{
  "n_layer": 14,
  "d_model": 384,
  "n_head": 6,
  "n_kv_head": 6,
  "head_dim": 64,
  "d_mlp": 2304,
  "vocab_size": 32768,
  "activation": "gelu",
  "norm": "layernorm",
  "norm_place": "pre",
  "norm_eps": 1e-05,
  "positions": "learned",
  "qk_norm": false,
  "attn_scale": 0.125,
  "bias": "none",
  "tie_embeddings": false,
  "parallel_block": false,
  "init": "normal",
  "init_std_qkv": 0.0156,
  "init_std_o": 0.00294,
  "init_std_up": 0.0156,
  "init_std_down": 0.00294,
  "optimizer": "muon_variant",
  "lr": 0.00847,
  "beta1": 0.93,
  "weight_decay": 0.026,
  "lr_head": 0.00581,
  "grad_clip": 0.5,
  "warmup_steps": 200,
  "schedule": "wsd",
  "decay_fraction": 0.677,
  "decay_shape": "linear",
  "final_lr_fraction": 0.1,
  "batch_tokens": [32768, 65536],
  "seq_len": 1024,
  "doc_mask": true,
  "train_tokens": 364900000,
  "steps": 7907,
  "dataset": "wikipedia_en"
}
Each number is 200 + 40 x the weight over its row's rms, rounded and kept within 0 to 999. Layers, rows and columns count from 0. The size before them is the row's rms in percent of the matrix's.

# layer 10 MLP down (transposed), 2304x384, rms 0.0554, rows 1242-1314, columns 48-95
080,208,275,192,153,161,205,203,233,184,168,170,145,160,200,189,145,201,155,182,209,216,130,187,249,112,268,274,195,155,208,252,189,157,121,237,165,175,222,210,219,152,237,161,179,224,202,148,228
112,191,237,191,214,170,163,256,153,211,165,137,150,236,213,241,249,239,236,212,169,115,231,253,236,157,208,212,123,147,171,185,160,146,207,231,170,184,159,254,214,220,189,205,200,139,202,239,255
124,133,165,202,213,172,249,187,192,222,212,189,150,109,221,180,133,159,177,187,157,196,182,230,135,196,255,204,262,253,133,153,117,221,168,276,154,210,182,190,160,182,248,219,241,158,258,275,171
100,174,189,223,196,156,192,249,205,242,155,260,179,155,248,159,205,172,184,203,217,94,172,180,128,185,121,101,164,184,321,185,178,175,84,167,187,208,188,224,188,135,210,218,227,196,236,177,176
063,159,155,209,164,177,189,179,151,247,161,252,225,234,169,242,229,243,188,198,244,206,230,226,202,169,208,220,164,199,196,60,276,198,121,168,200,234,201,219,215,200,154,187,175,270,159,161,245
101,235,201,194,187,237,185,211,216,109,196,255,203,213,221,200,283,195,133,170,164,213,154,222,193,187,237,227,131,174,196,188,235,146,211,172,155,187,218,148,217,213,182,261,221,180,192,191,123
072,263,169,263,242,204,249,228,190,196,161,118,149,193,209,241,157,184,141,216,217,170,165,259,226,214,236,225,205,217,137,174,182,225,288,184,156,262,187,197,168,247,189,297,245,108,213,174,170
096,193,140,245,215,247,204,190,243,198,203,185,195,177,184,145,190,166,126,213,138,130,159,215,155,215,173,189,149,184,210,169,237,208,172,171,104,259,235,214,269,216,211,177,235,225,196,246,132
068,199,224,196,201,231,153,132,255,148,222,205,208,354,206,210,212,163,208,228,173,232,208,189,179,188,187,241,230,274,168,260,260,143,239,232,228,225,238,150,182,144,145,180,209,216,167,158,231
069,238,196,110,176,197,174,208,187,303,219,233,193,145,258,212,147,193,196,269,239,179,122,201,198,129,155,258,195,149,195,93,239,269,269,182,128,223,203,274,197,194,194,171,125,161,250,159,154
100,235,128,179,150,126,209,162,241,167,195,177,278,235,260,237,266,245,231,180,149,236,193,267,218,142,217,188,210,213,184,227,125,181,171,282,226,239,191,199,191,249,208,252,235,198,232,162,196
067,209,166,204,93,207,273,153,197,222,226,177,131,149,226,188,163,210,189,202,167,152,198,210,216,299,154,230,237,203,232,103,235,226,238,205,198,169,237,205,198,183,227,152,110,194,249,231,167
072,168,189,218,179,198,233,193,138,180,140,174,224,159,214,210,170,243,208,231,214,145,183,218,215,191,119,267,126,114,189,181,175,208,202,184,195,258,225,204,227,215,189,171,259,167,173,128,144
087,262,187,214,169,226,185,237,204,134,237,195,176,177,226,130,184,195,212,172,202,198,220,182,257,182,105,212,227,259,216,182,244,136,252,171,247,164,217,157,216,151,228,165,199,136,174,218,186
116,199,181,158,161,198,204,123,205,168,252,179,173,211,172,268,179,150,164,192,204,294,211,271,167,166,250,198,209,229,205,181,129,244,204,228,173,201,221,164,119,201,234,260,144,248,250,201,229
070,283,218,169,293,290,139,172,219,207,183,182,193,201,188,190,211,174,190,185,186,239,202,216,188,184,249,154,217,239,233,90,128,192,168,234,212,176,148,238,197,189,193,181,178,158,255,223,191
103,269,165,206,167,194,243,203,242,209,195,197,178,240,158,220,222,258,226,230,197,153,188,258,204,189,144,154,168,231,265,130,163,162,205,228,231,197,235,224,191,272,231,171,217,162,198,147,154
100,178,143,251,275,219,270,194,158,182,260,125,211,198,264,190,194,187,177,160,224,164,152,223,257,209,173,147,177,167,190,246,270,157,263,200,289,208,233,187,212,190,200,182,214,241,258,209,187
083,210,236,217,198,173,183,201,233,141,238,170,280,133,197,156,193,116,226,160,212,277,190,160,283,186,246,176,198,202,251,249,220,235,229,181,231,219,191,211,190,221,126,229,197,249,194,154,224
126,146,196,229,179,266,142,223,196,126,189,209,185,162,232,225,113,121,148,140,198,164,207,169,191,233,245,239,166,192,204,201,205,157,164,165,256,178,226,238,200,252,136,135,184,245,243,169,272
088,166,228,270,212,189,176,112,132,172,213,247,272,226,266,193,183,183,261,201,229,186,192,242,152,262,203,89,224,280,214,184,282,175,216,171,170,295,193,239,178,207,99,199,216,200,161,158,204
096,189,154,222,182,263,112,204,237,208,210,109,198,176,146,241,216,160,210,172,144,166,189,204,116,217,202,212,181,298,191,180,271,253,215,181,159,246,213,278,215,196,221,207,160,233,136,193,255
081,255,120,272,169,153,116,151,173,182,245,291,154,168,166,256,175,257,139,213,191,204,142,158,158,291,222,209,193,199,165,55,222,193,242,255,182,291,267,187,250,278,241,165,200,186,220,142,184
056,237,112,142,207,262,197,216,243,189,183,228,227,115,179,248,144,206,169,220,220,186,199,198,249,228,187,212,198,136,218,0,206,165,161,209,232,292,204,211,205,188,236,182,173,196,199,204,265
067,255,127,148,206,175,287,178,178,163,196,257,219,195,145,245,248,129,219,173,221,205,171,152,172,237,139,216,262,273,263,123,240,248,177,185,184,263,265,222,193,216,237,148,187,200,226,150,199
088,113,189,151,135,197,165,204,198,142,262,148,170,143,192,173,200,216,212,173,172,196,194,256,262,190,183,202,205,208,207,203,219,141,216,183,260,148,178,242,200,230,171,207,171,200,260,157,213
093,204,246,149,223,151,231,99,204,214,101,238,217,229,169,207,298,267,178,148,143,233,187,199,210,274,171,237,155,232,181,181,298,215,198,232,205,199,194,242,172,99,251,213,189,227,181,168,184
118,267,173,208,140,221,176,158,272,201,215,150,168,158,193,222,176,213,215,204,132,172,171,272,215,199,185,150,206,155,290,448,133,208,173,211,153,177,181,204,190,165,144,234,188,169,232,267,169
109,261,180,227,213,172,165,154,194,243,221,234,210,174,238,226,129,174,134,212,197,230,164,189,219,199,240,152,188,240,215,158,234,204,266,155,262,162,230,175,229,242,208,198,170,212,195,185,205
099,186,222,155,247,261,245,199,158,252,194,218,176,201,173,113,123,164,223,153,175,164,141,213,168,192,212,255,143,185,199,136,171,234,185,190,168,200,216,272,195,154,202,161,160,219,199,189,107
069,209,277,169,253,177,144,205,225,233,150,168,144,225,150,228,167,197,185,219,243,206,202,227,148,179,193,240,197,134,236,167,189,201,250,180,169,255,232,180,194,131,190,149,214,181,248,230,206
121,146,169,258,151,199,183,144,155,157,244,184,192,183,185,263,193,216,235,248,233,240,172,232,185,145,193,243,130,160,233,165,176,228,199,208,190,191,251,196,177,254,200,173,104,220,259,228,201
079,94,140,161,181,207,167,195,209,258,210,183,190,155,219,124,204,209,230,161,169,191,255,189,170,158,154,185,204,178,177,90,183,248,199,170,176,152,213,217,289,166,213,232,172,106,160,179,160
116,236,183,241,220,182,188,198,219,210,180,164,233,263,248,292,128,233,196,258,150,161,238,171,179,138,231,191,208,254,253,134,197,191,254,194,219,231,201,180,166,197,192,149,196,173,219,152,174
105,191,190,231,119,194,229,204,162,207,238,178,172,212,246,146,262,140,221,190,169,138,221,216,182,210,215,252,186,137,173,234,185,190,160,183,191,156,195,243,209,240,188,201,153,192,239,210,167
074,242,217,219,193,119,232,166,240,242,180,197,161,252,180,228,208,94,197,225,209,168,170,233,295,174,182,206,193,257,237,102,225,139,183,214,165,263,261,171,190,228,215,193,239,151,183,222,187
089,220,228,224,208,216,193,198,183,178,194,141,193,152,159,216,233,196,213,245,232,201,266,236,231,261,232,203,237,112,219,96,165,279,163,225,187,280,222,269,194,230,114,231,172,125,215,199,266
058,155,111,187,111,222,196,202,263,213,246,140,196,151,247,205,214,205,223,167,185,196,188,259,174,219,167,173,224,187,238,129,222,207,234,220,159,325,143,203,186,247,247,143,175,210,194,258,215
081,137,196,168,227,118,188,238,148,216,168,231,222,215,214,157,200,139,203,159,174,171,141,216,248,224,183,226,216,227,237,153,196,188,168,172,203,189,199,284,206,241,125,240,236,191,269,159,208
065,157,216,191,205,205,230,213,274,207,160,214,194,142,261,189,206,157,157,176,147,207,140,271,136,221,146,166,156,178,198,110,209,188,228,225,216,189,111,203,219,219,159,256,221,195,213,177,210
095,190,210,85,234,186,160,212,173,229,146,224,143,137,182,180,153,175,224,150,315,237,150,207,184,174,271,230,157,212,157,169,170,223,157,177,194,166,226,189,220,214,258,159,161,209,225,161,192
087,177,146,181,160,231,226,189,121,192,173,173,260,248,188,212,195,157,192,235,179,236,195,203,191,217,269,235,141,166,271,145,264,226,197,120,220,180,185,213,197,194,206,202,189,219,134,157,166
083,190,200,188,158,251,171,153,270,245,301,189,210,313,202,155,210,161,164,213,235,257,197,244,184,206,211,193,168,198,233,252,192,181,149,244,235,253,274,234,155,226,163,178,242,118,184,187,183
127,181,168,232,218,151,146,198,238,217,187,231,195,184,224,172,150,188,203,224,221,136,214,236,193,223,137,162,195,265,233,325,138,133,165,174,248,192,218,186,175,231,218,259,222,186,226,261,209
107,147,190,223,218,192,227,130,155,246,179,120,159,168,217,163,222,174,204,195,240,173,183,198,159,194,194,167,207,135,236,226,219,149,239,176,189,266,198,245,242,250,210,176,184,280,256,234,225
121,218,224,167,223,143,215,252,194,217,199,157,171,246,224,123,185,149,147,189,201,136,111,116,210,256,194,178,201,174,170,280,227,179,183,193,226,118,179,225,241,214,205,236,242,173,190,136,210
091,183,226,180,208,220,234,204,236,225,230,285,160,150,211,125,207,254,210,202,194,179,185,94,242,222,173,203,259,184,204,126,213,206,233,209,173,241,250,216,195,148,189,218,219,256,218,160,249
108,244,180,197,184,229,213,188,206,202,224,225,206,200,209,201,226,177,191,164,225,141,159,129,252,124,225,253,198,189,203,127,258,226,172,246,195,219,168,270,256,199,212,176,187,183,142,203,279
121,151,203,149,240,291,246,181,182,139,199,246,220,212,218,155,139,167,195,218,285,151,210,202,199,174,113,174,208,206,256,180,257,219,187,285,141,205,220,254,254,285,177,235,270,171,213,205,204
112,225,249,216,153,205,146,205,215,151,239,237,216,193,214,182,239,149,177,210,223,95,192,259,186,173,203,245,219,241,166,274,153,223,290,202,211,148,244,196,242,189,198,158,222,226,235,171,200
100,191,204,175,260,157,240,217,175,204,189,161,204,257,129,158,172,188,177,225,193,152,260,239,241,171,101,210,243,243,156,157,207,251,188,209,292,86,218,150,305,253,208,217,200,224,237,163,168
103,230,228,220,180,148,225,189,232,254,213,178,125,289,142,103,196,257,208,175,148,195,280,211,210,273,189,238,262,184,215,172,127,189,202,202,228,245,204,159,195,226,188,229,241,88,200,181,234
088,227,209,258,196,220,147,163,167,254,182,238,172,320,178,228,199,169,108,142,146,202,162,201,251,196,195,186,131,239,140,216,144,165,181,230,156,218,182,238,169,207,233,184,163,118,168,240,261
096,136,223,236,113,194,218,188,256,183,164,260,159,235,198,169,152,230,126,331,180,163,224,274,203,145,169,239,281,156,213,250,216,184,166,198,207,225,107,196,184,116,125,252,122,292,187,175,224
117,208,282,163,152,222,208,150,218,210,241,249,233,135,176,202,162,254,249,147,153,154,190,199,236,173,175,215,201,179,289,127,197,170,274,198,219,251,220,182,172,189,214,268,165,216,201,236,215
141,193,244,230,180,209,185,193,139,164,133,157,151,238,224,252,121,227,266,173,246,144,254,191,213,236,201,172,189,202,196,236,161,220,221,240,229,222,217,222,191,209,219,220,203,208,216,255,229
115,96,140,186,200,153,185,193,215,175,224,136,211,171,150,255,215,241,233,178,220,181,281,237,173,177,183,137,264,246,207,150,148,193,166,191,227,226,155,222,152,201,240,192,183,149,226,155,247
119,239,143,185,179,196,224,160,211,205,242,184,182,217,135,207,164,179,233,226,230,210,230,173,224,259,243,252,232,202,236,258,198,217,195,280,168,228,115,183,152,251,152,162,272,261,142,250,171
122,264,162,250,217,161,237,278,200,146,208,107,182,220,189,215,242,260,212,176,224,190,288,138,236,208,153,227,228,207,143,183,247,173,123,212,163,175,195,185,218,237,199,235,203,209,218,234,259
073,201,258,261,236,187,212,140,222,220,245,214,229,251,180,182,213,247,173,208,195,219,178,196,177,194,140,236,169,137,180,121,274,164,172,166,249,202,191,190,201,212,209,124,202,187,173,195,216
105,192,189,137,160,177,140,181,179,179,146,224,125,235,177,247,145,160,118,221,233,203,138,182,132,174,180,225,164,195,149,204,194,219,101,199,182,241,178,190,245,78,159,255,160,198,252,244,231
095,121,226,179,228,164,231,171,130,234,175,295,117,173,164,203,271,243,183,152,151,197,246,197,204,172,227,234,153,206,155,215,193,263,164,184,220,235,173,199,216,203,147,236,188,141,234,206,264
113,216,243,180,179,201,254,270,200,277,172,210,257,163,184,165,206,167,235,159,216,180,172,184,133,161,201,215,215,227,166,272,158,237,221,174,127,242,196,222,203,257,178,237,199,251,239,209,180
073,197,159,185,212,207,221,169,228,228,144,150,215,207,240,183,200,269,210,209,261,166,139,220,249,228,201,232,225,179,206,121,196,206,258,246,158,149,148,216,169,233,211,207,232,214,200,281,225
072,188,280,158,215,203,146,227,202,179,219,224,192,194,148,200,195,148,244,161,184,230,284,207,192,145,106,229,162,245,196,144,275,214,203,263,235,233,238,174,230,213,190,131,131,289,173,191,187
134,171,247,286,140,266,197,198,266,202,199,206,204,190,172,189,215,158,241,106,183,252,169,201,234,244,199,208,262,212,222,196,213,197,182,233,209,208,212,130,159,190,217,212,223,195,281,184,262
117,214,172,168,187,161,172,235,166,193,146,174,168,125,197,128,166,193,215,217,194,202,209,244,206,193,192,254,176,238,232,231,263,150,161,160,216,208,210,230,200,181,167,269,166,190,229,237,213
124,210,233,218,164,166,147,203,253,200,215,232,247,218,221,156,227,184,227,128,168,204,133,168,218,197,219,229,177,206,125,143,274,212,174,174,234,222,194,240,192,171,276,277,258,155,273,178,191
102,162,179,201,171,217,182,217,249,202,172,208,260,162,142,250,206,212,188,153,174,226,194,178,166,197,171,239,228,249,247,174,249,174,120,157,219,206,160,212,205,235,237,172,150,197,240,227,210
098,167,231,132,210,285,247,103,199,178,202,235,165,179,233,193,168,212,164,181,161,188,142,187,280,210,186,189,187,197,234,245,163,187,238,153,146,240,242,259,254,202,256,199,196,218,137,217,211
096,178,293,189,154,178,146,291,245,265,215,235,164,249,166,236,179,176,196,157,202,206,223,155,155,163,206,226,233,173,232,140,212,180,196,255,236,184,261,217,174,253,221,124,189,248,166,206,204
068,189,230,204,265,206,160,243,238,220,241,199,188,161,157,200,213,222,161,193,210,200,150,237,203,180,109,195,191,230,162,53,227,239,263,205,122,202,181,201,150,219,177,148,201,184,311,194,249
074,252,207,219,158,202,237,265,201,292,213,183,243,183,252,215,177,217,226,275,157,213,158,288,221,196,135,215,208,261,188,235,254,117,182,232,208,203,274,187,247,131,246,205,153,162,165,235,169
# layer 10 MLP up, 2304x384, rms 0.122, rows 1243-1314, columns 48-95
115,243,165,147,197,167,147,184,260,107,122,211,226,181,171,227,266,243,263,234,234,186,191,186,136,191,174,205,219,228,193,157,145,168,140,212,208,88,246,174,248,190,152,129,243,236,197,251,186
124,214,216,253,208,197,133,195,238,157,259,186,169,160,124,253,198,195,192,193,198,129,212,135,200,206,194,190,168,265,161,206,67,194,150,224,150,197,255,208,139,234,270,210,251,170,208,155,171
115,246,241,207,126,181,207,176,209,191,247,186,238,227,148,242,181,164,161,233,239,181,179,211,247,200,128,237,189,223,162,213,183,105,197,247,232,227,155,141,194,216,154,232,238,229,181,196,228
066,154,193,174,202,181,195,251,176,171,189,160,199,208,178,207,222,203,174,165,233,145,144,253,149,124,248,132,182,186,213,163,205,185,294,209,197,219,188,234,201,272,222,277,164,232,250,231,210
100,127,125,202,160,167,192,164,191,210,176,260,252,151,211,216,224,198,185,186,211,196,147,193,203,204,236,230,166,227,253,178,184,178,185,278,199,245,256,210,209,284,206,167,142,260,270,224,234
075,214,213,164,152,193,199,149,170,266,178,251,200,218,210,173,122,211,197,177,242,236,223,148,265,247,212,152,176,223,269,245,148,219,158,154,211,222,200,256,192,210,192,151,181,249,187,174,213
096,190,192,194,203,139,214,204,268,259,190,227,160,190,150,229,167,176,167,184,164,239,220,202,195,251,149,178,218,249,209,225,157,163,216,209,194,211,125,172,191,208,210,190,198,194,216,177,189
067,213,142,218,197,196,218,160,214,280,169,168,203,196,193,121,216,229,184,217,147,175,167,242,200,136,236,165,171,170,223,211,97,258,182,211,192,100,142,236,199,225,251,186,181,167,210,199,184
070,173,252,196,195,252,250,171,217,183,202,193,226,193,217,205,198,220,255,131,174,212,252,172,206,249,182,197,208,151,230,163,179,192,238,207,259,172,179,174,238,216,284,142,194,147,195,184,189
099,189,207,179,281,194,221,210,85,178,210,219,262,176,174,196,184,224,127,187,207,195,199,144,224,137,233,256,236,219,240,210,190,175,313,259,94,224,202,198,199,149,232,198,217,202,227,209,196
072,208,179,249,197,161,188,257,215,140,189,177,203,172,198,183,160,199,200,186,220,253,253,233,222,223,229,246,165,204,250,190,213,193,206,217,163,193,192,145,175,193,254,195,224,237,163,148,212
075,192,251,178,160,132,175,184,180,196,305,225,155,159,239,194,193,166,237,171,243,209,200,223,214,226,251,109,189,171,172,212,172,208,231,247,155,148,231,138,171,201,186,196,212,179,177,247,246
084,225,175,136,231,226,154,191,244,192,222,150,245,235,159,186,175,143,177,201,203,229,194,204,189,260,261,186,210,277,142,204,235,218,169,280,151,244,232,224,251,161,214,144,217,240,238,217,184
113,208,191,257,192,215,175,165,226,255,226,113,200,192,223,225,185,170,238,226,214,205,215,281,101,160,158,240,225,217,239,262,240,213,217,236,138,117,200,168,114,253,200,170,145,247,235,232,204
071,248,157,179,168,102,228,214,207,160,187,229,186,172,202,218,225,157,143,163,242,223,254,269,203,203,198,245,169,172,173,136,266,155,259,226,166,240,143,155,235,167,204,187,224,218,42,196,226
101,139,145,270,162,210,209,160,237,244,226,151,204,155,179,166,132,143,210,262,218,277,174,196,195,182,169,253,172,178,177,195,244,180,227,226,233,210,155,110,212,235,173,227,269,237,153,226,240
105,253,213,218,189,75,282,164,182,190,235,248,156,207,210,243,176,244,186,241,223,279,263,207,195,210,197,220,264,162,245,197,202,236,168,292,197,185,203,221,182,194,198,229,194,195,199,240,134
083,247,159,253,241,143,191,175,164,239,205,208,185,243,188,184,191,196,225,229,190,166,203,220,113,184,208,166,197,166,205,181,180,176,164,199,244,104,198,238,82,223,211,211,247,233,213,231,203
114,259,179,245,224,180,166,211,211,176,141,234,136,215,207,200,220,125,233,269,203,132,213,263,123,318,203,117,191,172,224,151,215,203,185,174,165,170,269,93,248,205,206,232,102,255,177,221,211
088,293,135,225,144,103,189,135,224,230,267,269,169,187,194,244,186,150,249,239,137,200,124,187,219,229,234,172,265,172,206,168,151,253,306,221,160,180,211,183,229,166,172,230,198,226,221,174,202
100,266,280,267,207,176,231,197,172,217,243,220,187,244,174,89,236,164,161,262,186,261,255,177,207,287,167,163,172,196,220,178,204,170,206,228,261,226,194,208,247,136,148,153,241,195,244,142,207
078,203,185,191,202,222,195,241,244,146,177,183,221,209,163,172,172,178,172,218,145,229,240,204,229,163,154,210,221,176,230,254,293,217,213,213,230,162,220,188,201,200,219,160,270,223,197,259,213
055,194,337,206,142,239,193,190,129,151,217,181,179,249,274,148,202,248,249,167,221,151,189,220,259,178,295,152,269,171,194,219,161,314,216,207,197,169,163,176,180,249,240,184,263,215,229,243,178
065,271,170,154,224,180,197,228,212,132,292,162,219,198,188,222,142,320,227,207,227,183,208,237,200,183,263,220,150,207,88,210,208,114,240,128,200,187,123,246,165,157,204,219,221,224,207,226,170
101,252,220,189,231,168,167,212,105,237,252,177,196,183,113,205,227,248,206,241,158,157,185,236,140,204,176,178,214,189,170,210,174,217,204,228,151,293,227,177,229,245,157,250,194,218,198,176,164
086,252,170,242,160,153,147,195,206,251,225,201,177,208,154,184,155,252,263,251,216,203,198,143,225,253,147,138,264,206,198,237,205,258,204,183,226,170,169,220,182,219,192,144,143,220,115,208,269
109,139,267,190,166,203,259,206,238,233,102,260,110,201,241,231,195,236,142,159,184,177,213,237,194,193,200,222,237,184,153,230,259,154,155,237,153,204,184,139,166,125,217,212,159,231,252,241,181
109,160,259,247,206,201,202,207,153,201,215,154,207,195,195,172,244,234,245,202,252,193,177,192,269,165,219,256,236,225,194,231,172,153,226,208,227,217,219,174,204,183,190,309,245,143,172,247,223
104,212,198,149,164,155,149,212,118,188,259,201,186,214,199,257,233,166,232,232,179,183,213,149,207,241,168,295,211,243,224,269,257,257,238,163,225,157,126,192,138,182,96,214,228,175,173,228,236
068,186,151,166,167,232,206,151,189,205,177,226,166,126,190,119,222,177,193,152,205,151,270,210,148,179,200,251,169,254,171,225,212,193,227,232,193,180,219,181,237,198,180,231,161,180,194,273,244
129,225,241,195,175,285,136,141,243,232,273,223,236,156,208,229,250,211,229,200,228,253,178,149,143,156,277,209,154,211,272,130,154,248,199,244,195,165,218,292,184,133,180,198,177,196,138,95,285
082,187,183,227,251,217,127,187,230,120,172,220,202,107,140,222,180,109,144,96,146,247,177,215,244,135,187,237,162,164,227,180,171,177,206,233,277,117,209,130,164,239,178,215,221,197,189,247,228
117,206,156,160,173,253,131,153,209,260,230,175,188,138,210,182,99,190,170,215,269,263,214,266,214,167,179,164,191,270,201,255,269,221,108,259,223,175,236,249,230,175,225,155,193,163,112,189,118
106,180,294,192,222,189,241,192,156,120,184,162,178,212,238,220,161,152,168,243,275,210,237,184,239,262,222,251,196,204,140,138,153,203,242,146,230,160,282,226,215,227,115,237,264,215,153,165,244
068,171,197,178,212,218,265,282,165,143,330,181,195,150,185,253,191,282,236,212,134,252,187,286,195,213,156,234,210,226,234,253,234,166,230,157,226,165,210,208,151,222,237,171,177,286,168,234,159
086,124,235,192,223,195,217,187,217,103,231,230,185,178,171,174,314,167,195,189,215,217,218,124,137,214,146,229,187,250,243,211,159,193,195,232,213,168,242,177,187,242,230,126,268,247,176,293,259
058,147,236,170,143,179,217,164,238,166,203,149,188,143,236,159,171,114,185,219,186,228,244,187,223,235,237,213,202,243,199,224,160,218,187,225,238,132,253,172,169,179,213,174,168,198,160,235,179
084,187,186,174,175,207,178,231,134,264,219,185,196,193,161,186,252,183,163,235,257,192,242,260,185,226,221,164,156,279,187,186,228,234,206,215,168,193,177,141,263,230,144,186,234,143,224,176,259
074,178,219,235,200,204,173,236,213,262,195,244,244,159,182,212,277,224,199,145,136,255,176,181,233,203,231,240,221,223,204,197,127,261,258,288,232,150,159,243,181,161,206,181,257,208,178,218,139
092,226,230,216,244,229,197,210,226,176,169,187,214,192,205,159,172,232,241,221,238,166,218,169,243,145,233,211,161,239,120,223,149,148,243,187,242,206,208,170,204,212,173,143,221,204,188,179,201
087,188,267,237,214,195,112,241,234,226,210,221,128,203,186,203,191,214,252,204,166,258,237,185,230,161,160,186,85,194,122,250,201,197,184,148,166,203,215,222,208,212,175,220,189,256,197,282,215
083,272,236,175,171,171,172,222,134,138,169,242,211,161,183,164,175,215,191,253,216,125,154,225,225,182,222,209,192,255,187,230,215,221,248,178,198,233,187,248,176,264,93,145,208,251,200,229,215
113,124,256,187,181,213,189,249,211,187,164,239,194,138,222,209,235,208,195,94,203,218,293,172,215,242,228,174,224,127,214,237,230,204,181,198,155,199,147,195,216,219,181,167,205,191,228,168,239
108,152,182,85,204,186,188,125,159,210,224,212,233,241,129,175,238,181,146,224,197,132,241,172,99,267,231,209,227,238,211,172,219,213,200,205,218,223,190,142,173,199,213,196,185,178,181,187,205
120,281,294,118,246,154,114,143,215,234,68,247,170,175,159,203,192,178,250,155,175,261,200,198,211,183,295,255,236,240,184,199,203,230,193,98,241,195,272,250,193,175,227,161,218,216,206,246,186
081,161,84,244,142,192,231,92,189,92,164,169,227,199,114,248,167,158,160,184,259,164,246,196,216,170,195,191,226,214,250,227,199,295,125,243,239,114,172,177,161,147,225,189,203,277,254,175,195
105,160,245,230,258,169,214,246,146,175,232,184,223,105,141,221,205,201,182,178,133,217,145,157,216,177,287,152,210,214,196,260,176,151,178,228,185,117,185,205,182,182,207,212,263,192,290,307,229
119,160,172,177,156,238,225,172,227,215,251,237,233,136,219,203,272,212,244,283,141,232,219,209,185,264,234,229,193,235,186,162,217,199,160,180,282,215,249,166,186,203,235,120,160,277,205,202,248
116,258,229,186,250,231,237,174,186,173,167,218,225,176,181,214,143,138,211,191,246,160,222,180,207,233,196,145,125,150,209,230,235,168,190,201,230,235,149,211,164,190,197,195,169,206,204,208,188
097,191,165,253,196,185,227,135,203,245,282,245,162,206,218,212,132,302,245,191,150,231,207,108,265,193,156,231,157,191,203,174,156,158,206,225,155,156,217,217,273,222,198,291,303,220,211,169,248
104,176,222,228,234,216,300,108,221,182,191,184,182,197,229,220,186,179,198,286,191,222,240,174,160,193,199,150,283,180,121,136,226,160,206,159,274,221,228,149,173,246,192,188,204,181,206,224,163
084,128,241,153,191,184,232,170,202,170,276,181,231,239,251,230,196,203,180,275,116,239,262,128,214,239,145,182,227,150,232,214,224,137,160,201,230,177,172,254,197,258,232,176,175,186,202,254,167
099,185,164,165,252,227,218,233,192,112,215,196,221,180,171,219,225,181,195,142,165,255,247,158,180,242,199,143,173,204,184,272,204,154,238,188,231,219,302,168,99,216,231,120,247,155,254,190,227
117,134,197,186,177,189,170,152,218,221,227,162,298,181,185,219,192,194,137,216,215,235,209,217,177,209,271,200,137,206,234,231,238,216,129,223,108,226,186,201,167,251,215,217,180,174,216,193,186
140,260,201,205,185,239,189,287,131,194,198,200,242,94,111,232,190,177,196,265,200,187,204,260,163,172,217,200,207,225,184,210,151,235,209,170,246,190,200,287,246,211,250,104,276,280,192,136,204
126,181,248,190,249,186,246,167,231,202,195,165,193,176,186,239,187,153,309,190,221,170,194,137,196,245,230,244,201,210,122,230,191,220,204,123,203,141,174,145,212,270,151,179,182,267,229,208,225
117,186,213,207,155,191,146,181,186,190,161,234,197,183,215,234,246,156,277,208,213,213,227,230,175,208,189,192,252,159,162,215,209,204,158,126,299,114,216,161,166,181,213,244,199,263,266,228,214
127,129,203,193,159,249,216,165,149,204,261,203,132,165,204,238,196,208,143,143,170,195,160,162,175,189,183,230,143,236,235,139,146,269,213,194,122,250,146,202,203,210,194,188,240,210,251,122,190
074,216,155,207,168,140,141,86,274,248,252,196,148,230,245,114,237,203,171,261,218,212,267,153,203,163,221,186,213,153,234,189,132,187,170,201,197,125,210,168,242,217,170,205,207,203,148,222,235
104,175,277,233,212,212,207,213,87,254,195,197,181,271,162,214,198,218,191,229,165,220,154,251,164,142,206,204,91,205,199,167,183,179,175,274,288,219,214,203,263,226,210,137,279,262,152,188,187
099,282,227,259,167,196,212,192,200,139,194,140,221,215,195,238,188,136,282,201,267,175,189,186,187,139,153,199,191,181,127,200,246,175,209,144,194,159,105,133,214,264,120,140,258,231,224,227,182
110,191,186,232,255,202,198,182,165,270,185,180,231,208,164,197,225,272,138,165,225,160,231,163,223,229,123,221,187,214,143,182,228,189,193,168,200,239,211,160,227,160,157,181,187,210,220,184,171
070,216,157,221,201,263,246,256,149,195,158,186,210,162,228,205,199,232,178,121,92,222,180,229,225,128,226,218,238,184,269,171,278,200,259,234,216,221,235,244,183,166,122,212,237,244,230,223,196
072,148,161,216,139,156,183,170,220,177,270,159,159,186,215,197,239,219,186,247,265,218,118,258,190,223,209,164,162,247,196,223,236,241,286,126,265,181,200,180,115,234,227,191,290,253,320,247,248
139,211,100,153,158,143,255,208,194,222,173,227,237,188,148,244,165,215,222,184,156,198,151,214,213,215,283,198,167,182,178,218,178,199,168,240,185,211,189,180,206,209,237,243,168,234,184,222,198
133,161,225,147,145,176,263,195,274,198,244,201,240,252,197,188,227,171,174,168,231,192,212,261,181,187,233,189,98,248,233,211,198,200,230,218,163,176,203,155,142,240,281,181,254,259,237,204,222
130,122,202,179,199,157,208,141,262,228,194,191,199,146,252,183,230,159,163,165,251,152,161,231,112,163,224,214,185,219,187,234,157,163,199,179,143,239,243,232,173,245,238,214,148,225,211,249,212
104,239,254,161,177,166,233,191,169,182,275,196,170,268,189,160,211,184,265,236,262,212,135,177,262,207,175,189,238,176,229,243,151,276,223,244,202,208,164,173,149,166,170,180,195,137,233,191,201
093,227,203,171,181,242,219,171,167,244,184,140,197,201,234,268,116,236,225,189,242,272,226,254,79,151,221,120,196,185,262,206,175,243,179,261,275,238,202,167,219,197,126,173,115,253,229,279,203
098,209,193,148,138,248,221,153,182,201,176,239,155,198,202,185,227,227,157,256,201,168,150,135,228,167,190,210,152,139,199,142,181,162,182,211,217,191,132,224,191,179,231,237,226,226,185,147,214
066,256,173,192,195,233,222,245,265,113,219,179,279,275,250,167,172,222,201,230,188,194,161,223,233,174,206,210,239,157,109,152,107,200,171,132,278,142,165,279,159,267,228,199,198,258,214,133,158
072,210,146,167,225,221,193,200,223,192,243,186,185,190,255,246,240,195,166,158,231,261,157,166,161,192,243,178,211,214,183,158,162,237,201,173,232,220,275,176,186,337,217,165,183,145,161,243,112